Weights of a small GPT-style language model, trained from scratch on English Wikipedia.
Architecture: LayerNorm before each block, rotary positions, no biases in attention or MLP, untied embeddings, attention and MLP in parallel.
Training: a variant of SOAP for these matrices, 137M tokens, 4189 steps.
Each number is 128 + 32 x the weight over its row's rms, rounded and kept within 0 to 255. Layers, rows and columns count from 0. The size above them is the row's rms in percent of the matrix's.

# layer 7 MLP up, 256x96, rms 0.325, rows 203-219, columns 0-95
size [104 108  82  94 102 102  98  90  96 101  90 112  86  99  99  94 104]
[[115  89  91 161 174 103 168 101 125  72 122 105 107  89 119 152 157 136  99 124 115 155 136 113  88 151 133 163 123 128 145 143 159 146 171 140 141 124 144  88 188 140  97 150 122 133 167 169 148  40 179 159  62 112 125 158 123 144 101 148 110 160 123 123 131 101 123 186 131 115  53 153  78  92 114 101  77  45 140 130 127 118 155  63 150 157 103 107 162 137  76 149 133 142  63 154]
 [121 117  79  92  84 155 123 134 197  90 149 104 103 157  53 139 140 166 160 148 190  79  86 114 127 114  81 161 122 115 132 134 147  79 151 141 132 182 176 136 153 114  87 102 133  64 182 113  97  88 154 128 116 169 106 117 111 119 121 187 168 111 132 113  94 148 181 145  80 125 107 140  99 118  60 177 111  72 100 113  98  98 110 148  74 124 138  97 121 154 138  98 151 158 158 156]
 [114 123 129 183 189  73 131 122 115 158 134 128 144 130 110 125  95 149 127 145 164 110 178 106 158 125 151 181 124 126 133 102 129 112 110 149 166 119 130 170 104  65 124 191 148 184 143 136  95 148 109 133 125 189 129 151 143 176 150 140 108 141 108 110 101 121 143  73  87 125 143 174 151 145 148 204 183 148 168  46 176  84 125 109 181 107  58 103  93  74 141 117 108 165 102  95]
 [ 74 174 140  69  80 179 105  92 139 154  91 147  90 101 134 124 178 154 139 173 131 159 123  86 160  54 102 105 110 157  79 153 155 115 170 179 128  92 107 122  75 121  82  98 118 174 167 142 137 134 102 129 110 118 138 144 137 117 144 165  77  77 108  74 164 198 141 172 105  79 130  71 118 119 113 142 131 105 150 140 136 108 108 156 140 175 124 155 137  87 129 171 121 197 140 120]
 [150 157 112 128  79 139 136 158 136 128 171  99 143  75 170  75 137 164 142 111 103 127  97 106 111  99  85 123 151 196 123  73  89 164 111 125 163 123 136  85 133 131 131 125  94 105 160 175 138 152 162 100 183 142 148  63 173  88 122 108  73 190 184 131 159 173  51  93 150 148 103 133  94 104 137 174 203 148 131  71 124 101 137 146 122 143  96 106 154  84 123 133 145 124  93 121]
 [ 82  87 111 134 119 101 100 123 109 153 124 101 127  57 119 157  71 130 124  94 136 133 107 119  56 107 111 173  72 101 124 155 120 121 117 131 120 207 193  93 158  91 136  82 149 118 119  39 159 102 150 167 134  92 161 151 108 127  77  51 158 115 176 140 150 200  71 114 128  89 120 116 106 116 119 107  99 114 115 144 108 158 135 152 118 115 176 152 102  77 117 136 125 117 156 111]
 [118 103 140 100 138 185 119  86 148 149 155 165 113 104 139 156 118 147  75 136 159  90  96 128 111 136 141 101 170 215  87 130 142 178  92 134 163 176  71 113 162 144  97 125 156  43  97 137 104 145 151 154 108 119 113 111 153 184 151  89 133 131 107 181  93 149  88 121 129 109 117 158  98  89 138 174 107 137 114 172  48 118 133  78 150 160 119 115  86  87  81 138  81 146 172 108]
 [138 120 118 106 144 179 111 147 141 186  88  91 174 174 115 153 149 146 128 150  95 136 133  98 143 146 186 125 162 185  67 105 137 131 163  72  80 212 161 177 105 116 171 194  76 102 152 139 114 176 130 113 211 122 136 134 140  99 123  96 193  85 141  96 126 132 150 127 133 121 154 122 120 155 129 105  89 123 148 120 135 142 136  87 128  99 133  92 116 121  53 143  87 165 107  96]
 [109 115  96 175  76 203 120 149 158 109 113 134 124  86 160 102 146 162  60 129 107  84 167 121 127  84 134  87 153 209 147 162  94 146  98 115  72 122  87  80 173 164 108 125 111 184  87 130 151 135 108  85 151 102  86 136 102 127 169 141 129 154 138 136 127 114 170 125 188 119 146 178 120 147 133 144 161  58 128 124 176 123 115 178 146 171 103 143 125  67 103 130 171 102 122 126]
 [147 159 112 149 162 131 123 105 167 155 141 137 199 117 171 113 118 123 114 122  88 170 121 116  95 173 122 142 145 168  98  66 131 188 151 136 124 177 126  98  91 145 108 117 125  66 135 134 155 151 115  94 104 147 113 148 123 115 127 111 146 132 163  76 127 104 146 130 194 167  41  88  59  81 160 152 154 110  82  78 106 120 113  93  99 111 144 144 142  98 114 119  67 152  57 189]
 [ 63 149 126 194 145  77 166 125 115 142 136 173 111  68 145 109 131  91 150 157 154  82 137  97 148 128 112  98 174 116 140 194 125 166 179 124 113 109 108 177 141 111 199 153 110 131 139 131 131 112 114 156 172 128  93 151 124 161 116  48 129  60 167 131 124  69 155 149 147 135 101 132 147 125  42 156 168 115 129  90 140 174 200 153 135 125 129 118 142 122 155 116 146 157  96  94]
 [132 207 140 134 155 113 165 141 147 129 138  69  68 122 163 172 123  90 134 145  81  95 165 130 127 152  49 157 200 153  93 157  93 112 159 147 104 131  86 141 159 132 123 134 137  82 151 100 119 165 118 191 145 124 108 116  96 154 143  96  84 140 139 137  91 112  71  88 161  83 113 199 139  93  90 113 127 142  97 129  83 109 169 101 139  96  96 201 127 111 170 131 102 141  96 118]
 [196  77  99 143 202 126 129  91 160 100  66 105 157 136 117  97 123 150 154  96 202 124 135  99 137 115 144 166 109 102 117 136 135 164 141 118 117 149  97 119 123  56 145 170  75  76 120 159 210 130 105 127 140 111 107 138 126 115 113 162 120 125 201  84  78 160 139 123  75 136  91 182 123 156 151 127 170 137  59  90  85 181  97 150 153 135 141 130 113 119 130 105 102 126 146 136]
 [ 80 157 124 131  81 155 148 158 146 102 137 122 102 135 144 160 192 129 100 162 111 160 155 111 131 137 191 102  34 114 125 132 163 146 122 152 159 178  60 106 141 118 141  87  54 133 114 148 166 159 122 153 137 115 161  73 125  82 162  85  64 133 141 159 121 116 118 138 136 112 175 140  78 150 152 147 133  83  87 113 182 100 143 146  72 111 120  71  70 109 175 120 149 134 102 135]
 [100 178 104 150 107 140 105  91 148 167 140 154 191 103  81 139 114 175 109 166 105  96 133 140 101 169 114  90 140 159  79  24 131 137 126 160 123 172 125 134  95  91 123  89 110 164 131 155 179  95 131 174 148 154 126 128 155 158  62  77 155 113 127 176 103 122 126 101 161 171 103  93 127 161 167  75 121  72 152  75 129 143 108  87  54 129 131 130 116 135 102 136  99 154 100 136]
 [160 110 185 112 173 153 109 134 128  94 141 116 135 105 128  94  84 177  54 197 171 168 119 133 144 106 150 177 186 154 134 149 180  82  81 104  94 101 152  93  97 128 121 180 153 131 110 150 130 165 138 126 204  88 114  84  87 174 107  90 121 122 146 139 102 102 129 124 135 147 129 130 114  74 157 105 147 132 113  71  96  68 140 154 103  82 101 132  95 110  62 136 114 127 148  87]
 [158 133  98  84 115 199 125 121 143 139 108 113 135  86 146 131 145 161 113 126 157 102 105 162 142 156  93  96 169 165  99 222 144 149  85 138 134 154  73 144 154 119 149 162 164  99  82  68 184 149 184 142 123 123  85 100 134 154 174  94 164 154  87  98  84 154 129 169 169 154 117 176  98 131  68  71 142 157 129 167 124 140  74 105 122 109 158 158  93 122 162 167 147 105 117 139]]
# layer 7 MLP down (transposed), 256x96, rms 0.348, rows 203-218, columns 0-95
size [ 93 105  90  87  90 102  93  81  99  99  92 111  81  92  94  85]
[[124 197 141  78 149 139 161  62 115 135 109  87 147 191 147 147  94 156 127 125 165 132 133 162 130 107 151 138 118  99 133  83 117  83 121 100 147 186 143 122 109 166  73  52 139 145 153 162 130 154 112 116 129 120 132 104 142 162 186  67 165 108 130 158 168 152 158 125 147 145 156  90 138 182 178 177 134 131 121 161  95 115  45 160 105 146 107 131 175 134 163 141 170  70 129  82]
 [ 75 183 124 125 111 105 100 153 161 100 123 117 164 175 109 107 163 143 179 110 104 129 134 168 147 108 174 101  97 132 119 124 103  76 106  64 182  95 121  90 132 132 133  95 114  61 180 147 157 116 149  61  95 121 170  69  82 150 137 111 186 145  83 133 101 155 150 179 152 167 162 103 116 126  70 131 146 131 118  79 121 134 133 163 103  82  66 160 107 101 114 120 139  88 109  82]
 [198 161 156 110  98 163 118 165 127  71  94 109 169  78 155 117 133 141  83 124  91 125 157 163 125  93 119 102 109  91 149 159 117 136 128 223 112 110 194  88 147 213 152 132  95 109 104  50  98 119 106 127 115 105 117 112  98  82  99  86 150 134 145 157 144  91 144 165 136 117 130  99 146 132 107  91 113 101  84 177 104 146 104 171 138 158 102 113 155 173 156 131 158 101 104 178]
 [165  86 144 240  78  60 156 183  98 128 145 108  83 149 123 134 135  75  91 145 117 157 150 107  95 173 103 127 129  78 149 155 130 111 108 162 145 103 130 122 128 156 109 157  96 124  37 145 164  91 116 129  92 112 142  81 170  72 154 121 151 152 153 174 144 129 128 145 166 165 127 154 142 104  89  99 143 107  85 102 105 158 105 108  73  92 103  96  99 106 110 152  90 128 123 100]
 [148 185  99 136 150 115  68  89 139 126  54 167 137 170 119 132 117 142 135 159 148  97 198 139 111  93 130 124 131 151  97 122 132 116 109 210  97 132 119 174 123 151 150 104 126 121 142 161 154 112  79 152 116 108 146 134  96 145 188  95 109 104  70  96 139  88 165 153  85 126 124  95 155 110 106  94  56 122 203 115 145  92  97 115  87  35 122 142 142 177 145 101 122 107 103 146]
 [178 139 136  56 101 152  66 117 119  67 154 143 117 112  91 123  87 100 140 146 132  93  55 123 109 179 147 156 131  96 102 111 115 132 170 178 171  94 166 117 125 117  55 136 169 124 115  53 119  81  84 149 112  67  96 150 102 140 151 121 175 108  95 145 142 133  95 190  67 141 142 108 162 133 142  97 113 148 133 153 113 136 155 126 114 139 144 155 174 143 114 103 195  90 113 145]
 [163 156  62 161 124  71 144 129 103  76  80 139 118 163 175 130  75  87 108 144 136 120 123 107  76 126 131 151  76  90 110 125 138  73 130 124 142 145 159 109  80 207 106  91 127 107 114 145 176  75 118 179 113 120 147 121 139 174 115 159 142 163 176 167 130  81 117 116 136 148 105 138 110 139 115 138  92  72 101 111  74 149  53 144 170 143 173  95 110 155 113 171 156 175 135 104]
 [ 88  95 119 113 138 137 152 109 154  81 108 144 134  67  77 104 123 127 181 101 132 128 161 144 123  75 113 139 151 131 167 120 101 134  98 105 127 125 105  64 172 135 133  47 188 130  91 130 128  96  96 126  67 105  81 182  95 182 140 139 134  95 119 169 132 162  50  92 101 145 114 153 154  84 153 140 135 111 116 121 141  99 154 182 188 153  78 152 184 142 193 114 144 131 122 142]
 [123 161 166 153  90 111 121 136  98 121 101 157 154 123 181 177 151 116 228  77 216 141 171 174 107 144  96 138 127  75 127 126 194 145 149 172 158 130 175 182 151  80 181 106 141 124  78 163  84 160 110 146 131 127 144 143 138 136 127 107 179 116 129 160 160 100 141 149 112 124  87  83  90 155 117  98 115 166 158 148 116 123 124 142 147 104 157  99 118 192 108  98  89 120 108 140]
 [ 83 118 128 115 171 100 178  92 141  86  99 112 107 146  52 173 119 115 145  71 151  74 141 169 176  99 121 130 135 191 131 129 143 145  89  61  72  82 169 164 137  80 156 170 121 119 137 125 124 108  97 146 122 137 184  79 135 141 123 125 158 139 184 168 110 123  93 129 112 123 205 138 137 124 101 149 159 151 141 164 109  65 122 174 125  98  91 105 119 116 106 155  59 128 130 101]
 [157  86 147  59  94 174 169 100 172 139 138 102 140 171  98 149 141 193 134 133  96 150 202 142 117 126 168 136  94 151  85  58 118 109  86 212 128 147 144 109 107 157  71  96 159  83 103 169 135 134 119 121 106 132 153 101 117 134 114 165 123 117  88 142 137 193 126 107 140 124 120 124 148 143 152 109  61 154 139 166 154  99 103 150 128 136 168 133 128  94  95 165  79  91 176 180]
 [131 100 105 102 117 188 112  88 111 140  95 143  92 182  88  73  89 145  94  62 166 127 175 105 117 119 196 105  83 193  95  99 126  94 107   0 120 135 144 133 153 122 104 203 165 139  85  81 126 118 110 150 124 106 159  94 104 161 115 158 128 120  85 146 127 150 137 104 149 144 123 160 110 140 130  82 121 156 156 150 151 135  79 110  81 101  97 125 104 123 132 136 121 138 134 141]
 [127 181 130 141  68 136 161 154 100 144 174 172 109 109 159  70 151 169 104 131  51 145 124 159 140 126 127 104 124 121 128 181 142 103  43 146 148 145 145 173  85 170 163 108 193 134 187 225  83 112 137  78 143 139 105 124 116 151 108 122 145 124  88 135 150 117 157 179 158 161 131 122 134  99 103 104 145  95 153 108 126  78 125  82 106 135  89 171  99 126  94 154 123 142 104  95]
 [ 98 138 160 119 140 111 122 197  99 159  79 106 162 166 184 156 109 109 161 101 136 155 115 102 133 107 137 132 182 131 149 157  51 146 172 135 127  61 158 130 107 151 117 125 102 138 129 170 105 126 183 155 147 113 136 134 119 132 120 156 198 121 138 130  84  62 141 162 107 134 151  61 142 111 140 121 169 159 102 162  80 130 128 142  91 112  82 191 108 128 146  64 207 121  99  81]
 [ 84  98 154 141  87  97  86  96 114  72 108 119 173 165 126 109 128  85 117  89 132  91 208  92 134 158  61 167 101 125 108 187 123  69 100 112 106 112 164  87 118 105 145 116  65 122 189 187 101 154 140 104 182 132 176 103 143 118  75 179 181 146  62 112 149 147  70 133 109 136 155 104 172 130 105 107 151 157 127 152 121 114 143 164 161 135 126 114 150 111 116 110 114 123 127 126]
 [ 97 149  67 123 173  91 120 143 196 163 139 151 120 187  86 172 130  99 143  85 105 133 135 103 122 142 104 112 125 125 123 163 116 128 162 147  87 137  66 169 116  83 130  76 122 134 147  45 165  88 140 126 172 148 117 179 133  96 173 111  90 101 118 114 143 141 121 129 124 165 112 117 130 125  81 168  75 129  87 169 168 114 117 147 179 139 139 102 169  86 140  97 144 101  83 220]]